From a checkpoint of a small transformer trained on Wikipedia: 2.05M parameters, 137M tokens.
Each number is 128 + 32 x the weight over its row's rms, rounded and kept within 0 to 255. Layers, rows and columns count from 0. The size above them is the row's rms in percent of the matrix's.

# layer 6 MLP down (transposed), 768x96, rms 0.343, rows 8-14, columns 0-95
size [ 92  99 105 106 101 100  87]
[[185 126 141 145 139 131 153 128  99 186 143 127  75 127 236 140 132  61 149 102 134 160 107 120 148 164 139 136  92  78  92 172 112 109  94  67 135 117 158  77  88 154 157  97 152 109 148 139 193 151 102 115 143 160  83 140 156 123  90 163 156 180 137 118 167 156  93  56  83 158 128 142 162 134 105 103 132  54 152 134 128 107 111 123 119 140  92  76 104 125 115 147 135 162 118 118]
 [116 183 110 100  79 148  91 150 130 169 128  98 127 150  76 147 175 162 129 141  82 150  94 146 144 128 151 144 136  99 137 139 121  92 125 160 127 139 160 179 113 129  95  77 126  52  79  68 119 142 136 169 122 118 127 165 165 195 119 132 134 154  64 143  90  99  98 144 141 138 143 131 100 131 175 112 132 100 178  66 101 131 111 215 137 147 106 168  69 124  98 140 106 129 190 180]
 [132 129 142 118 112 141 150  91  82 138 100 201 118 118 170 117 127 130  89 167 175 114 161  71 188 146 129 144  71 163 112 123 152  99 121  94  93 142 170 112  58 162 137  95 154 150 115 110  94 135 132 124 159 142  79 127  82 115 189 129 156 121 111 178 128 142  97 167 160 125 123 177 121 158 135 132 119 139 103 126 127  84  82 113 127 123  86 132 213 148 151  18 154 116 118 172]
 [ 91 101 102  95 166 210 138 159 142 144 148 111 147 114 166 150 173 131  93 148  86 151  88 133  52  78 164 118 125 171 156 128 143 134 126 179 152 130 119 126 102  77  97  96 103 175 173 110  92 155 127  93 156 150 118 113 159  95 194  63 103 134  96 158 116  96 153  82  68 131 126 172 140 113 181  92 128 151 126 113 106 139 142  61  80 125 162 113 157 101 145 104 162 134 168 148]
 [ 92  69 152 144 161 160 138 182 114 140 155  67 130 122 189 135  98 103 113 148 154  51 178 145 113 126 137  98 113  88 141 132  97  77 133  80 156 217 128 133 132 106 169 101 125  96 150 130 115 157 151 155 119 146 134  94 111 155  89 159  56  95 111  98 122 148 120  94 102 162 168 170 103 169 153  86 150 134  96 111 133 152 157 120 120 125 105 120 194  59 181 105 173 116 130 126]
 [160 107 197 108  86 145 140 123 109 148 119 106 164 125  72 129 125  50 124 150  73  62 115 164 150 152 108 143  87  90 119 143 109 120 152 109  94 130  82 136  65 105 153 130 141 130  86 126 118 126  99  63 181 135 119  67 123 158 111 178 148 199 157 120 107 153  92 124 115 151 114 126 111  92 174 112 106 132 152 163 124 152 132 154 153 124 170 106 188 139 121 168 130 169 120 222]
 [102 193  99 196 151 147 127 116 166 123 164 172  54 155 244 158 122 111 128  78 115  73 126  95 120 127 126 101 116 116 145 138  83 145 115 139 141 113 139 156 144 128 153 125  56 119 142 111  88 121 139 109 150 145 108 161 120  99 101 112 111 141 153 121 128 164 127 200  99 196 124 177 126 103 119 143 114 197 139 111 148  99  67 119 158  90 131 110 140  91 143  91  81 145  92 131]]
# layer 6 MLP up, 768x96, rms 0.18, rows 9-15, columns 0-95
size [ 89  99  97  96  99  87 109]
[[119 165 161 162 165  91 157  97 102 135 119 121 128  91 111 158 120 203 108  83 143  81 127 186 124 129 132 146  19 140 200 127 178 145  70 120 125  84 181 119  99 132 139 149 117  75 142 107 138 149  80 124 124 167 132 159 150 130 106 105 157 114 129 177 116 126 119 113 119  90 112 145 134 178 182 108 167  95 119 108 162 139 163 147 141  91  85 139 135 172  87 143 158  93  59 119]
 [136 123 156 141 139 107 123  75 161 211 150 114 106  78  96 119 107 152 135 175 141 119 103 162 120 154  74 100 152 122  66 124 140 129 143 133 100 116 170 136  96 134 117 103 102  89 113 126 135 132 160 128 194 184  93  79  61 149 157 104 104 128 113 180  79 102 120 166 172  85  63 136 139 143 113  76 196 158 126 167 148  87 108 111 160  99 103 198  84 150 139 140 132 153 158 145]
 [100 156  83 147  93 102 135 117 123 118 159 110 127 109  71 167 132 116 131 173 141 108  78 187 102 132 124  90 169 112 129 155 100  88 142 114 146 142  53 193 145 118 153 124 143 150 173  80 116  93 139 118 119 102 155 111 178 132 144 104  76 152 145 149  82 158 151 130  37 138  87 169  85 179 125 106 137 140 129 117 132  89  95 147 137 126 169 118 122 208 127 156 122  53 151  72]
 [144  90 136 107 107 128 112 113 131 124 141 110 157 164 121 108 171 100 152 129 121 144 194  79 159  87 132 149 180 119 191 177  73 110 158 102 129 165  87 145 116  80 149 145 103 113 137 149 129 118 108 121  70 132 168  55 113 115 125 132  71 139 122 136 112 140 105 120 143 110  31 134 136 136 118 202  99 110  96 140  43 105 172 148  96 141 155 178 184 123 139 185 145 147  88 130]
 [132 215 195 128 106 145 156 116 205 102 218 159 151 123 125 153 161 117 157 147 126 138  84  83 139 129 151 100 116  86 183 177 140 139 121 100  86 129 196  95 107  40 137  88 109 120 139 145 105 122 142 103  99 105 111 184 138 122 145  99 119 155 118 144 130  70 129 159  93 104  77  97 101  98 175 117 109 107 135 133 132 114 154 131 145 160 133 105 103 116 162  93 138 160 105  78]
 [125 123 139  96  81 107  76 102 128 163 122 176 184 124 161 111 129  91 128 138 169 174 231  78  67 159 110 146 129 155 100  89  79 171 156 129  86  98 146 132 108 105 127 116 135 113 101  83 133  56 153 128 154 142 146  70 172 117 141 100 117 143 173 113 168 133 161  85 111 126 118 143 125 134 169 114 183  97 102 159 123 114 221 137  97 149 130 164 109 140  95 134 159 150 129  99]
 [143  83 145  87 112 178 139  94 107 119 129 117 141  82 145 162 131 177 115 113 145 111 140 142 137 175  97 159 132 174  94 184 102  87 188 175 123 123 170 114 110  98  65 169  87 129 142  92  76 113 126 109 130 145 172 138 121 112 120  87 115 148  74 211  71 145 152 183 173 119 141 157 155 122  71 143  91  77  89 104 113 121 130 153 108 152 155 119 126 139 206 138 130 117  70 132]]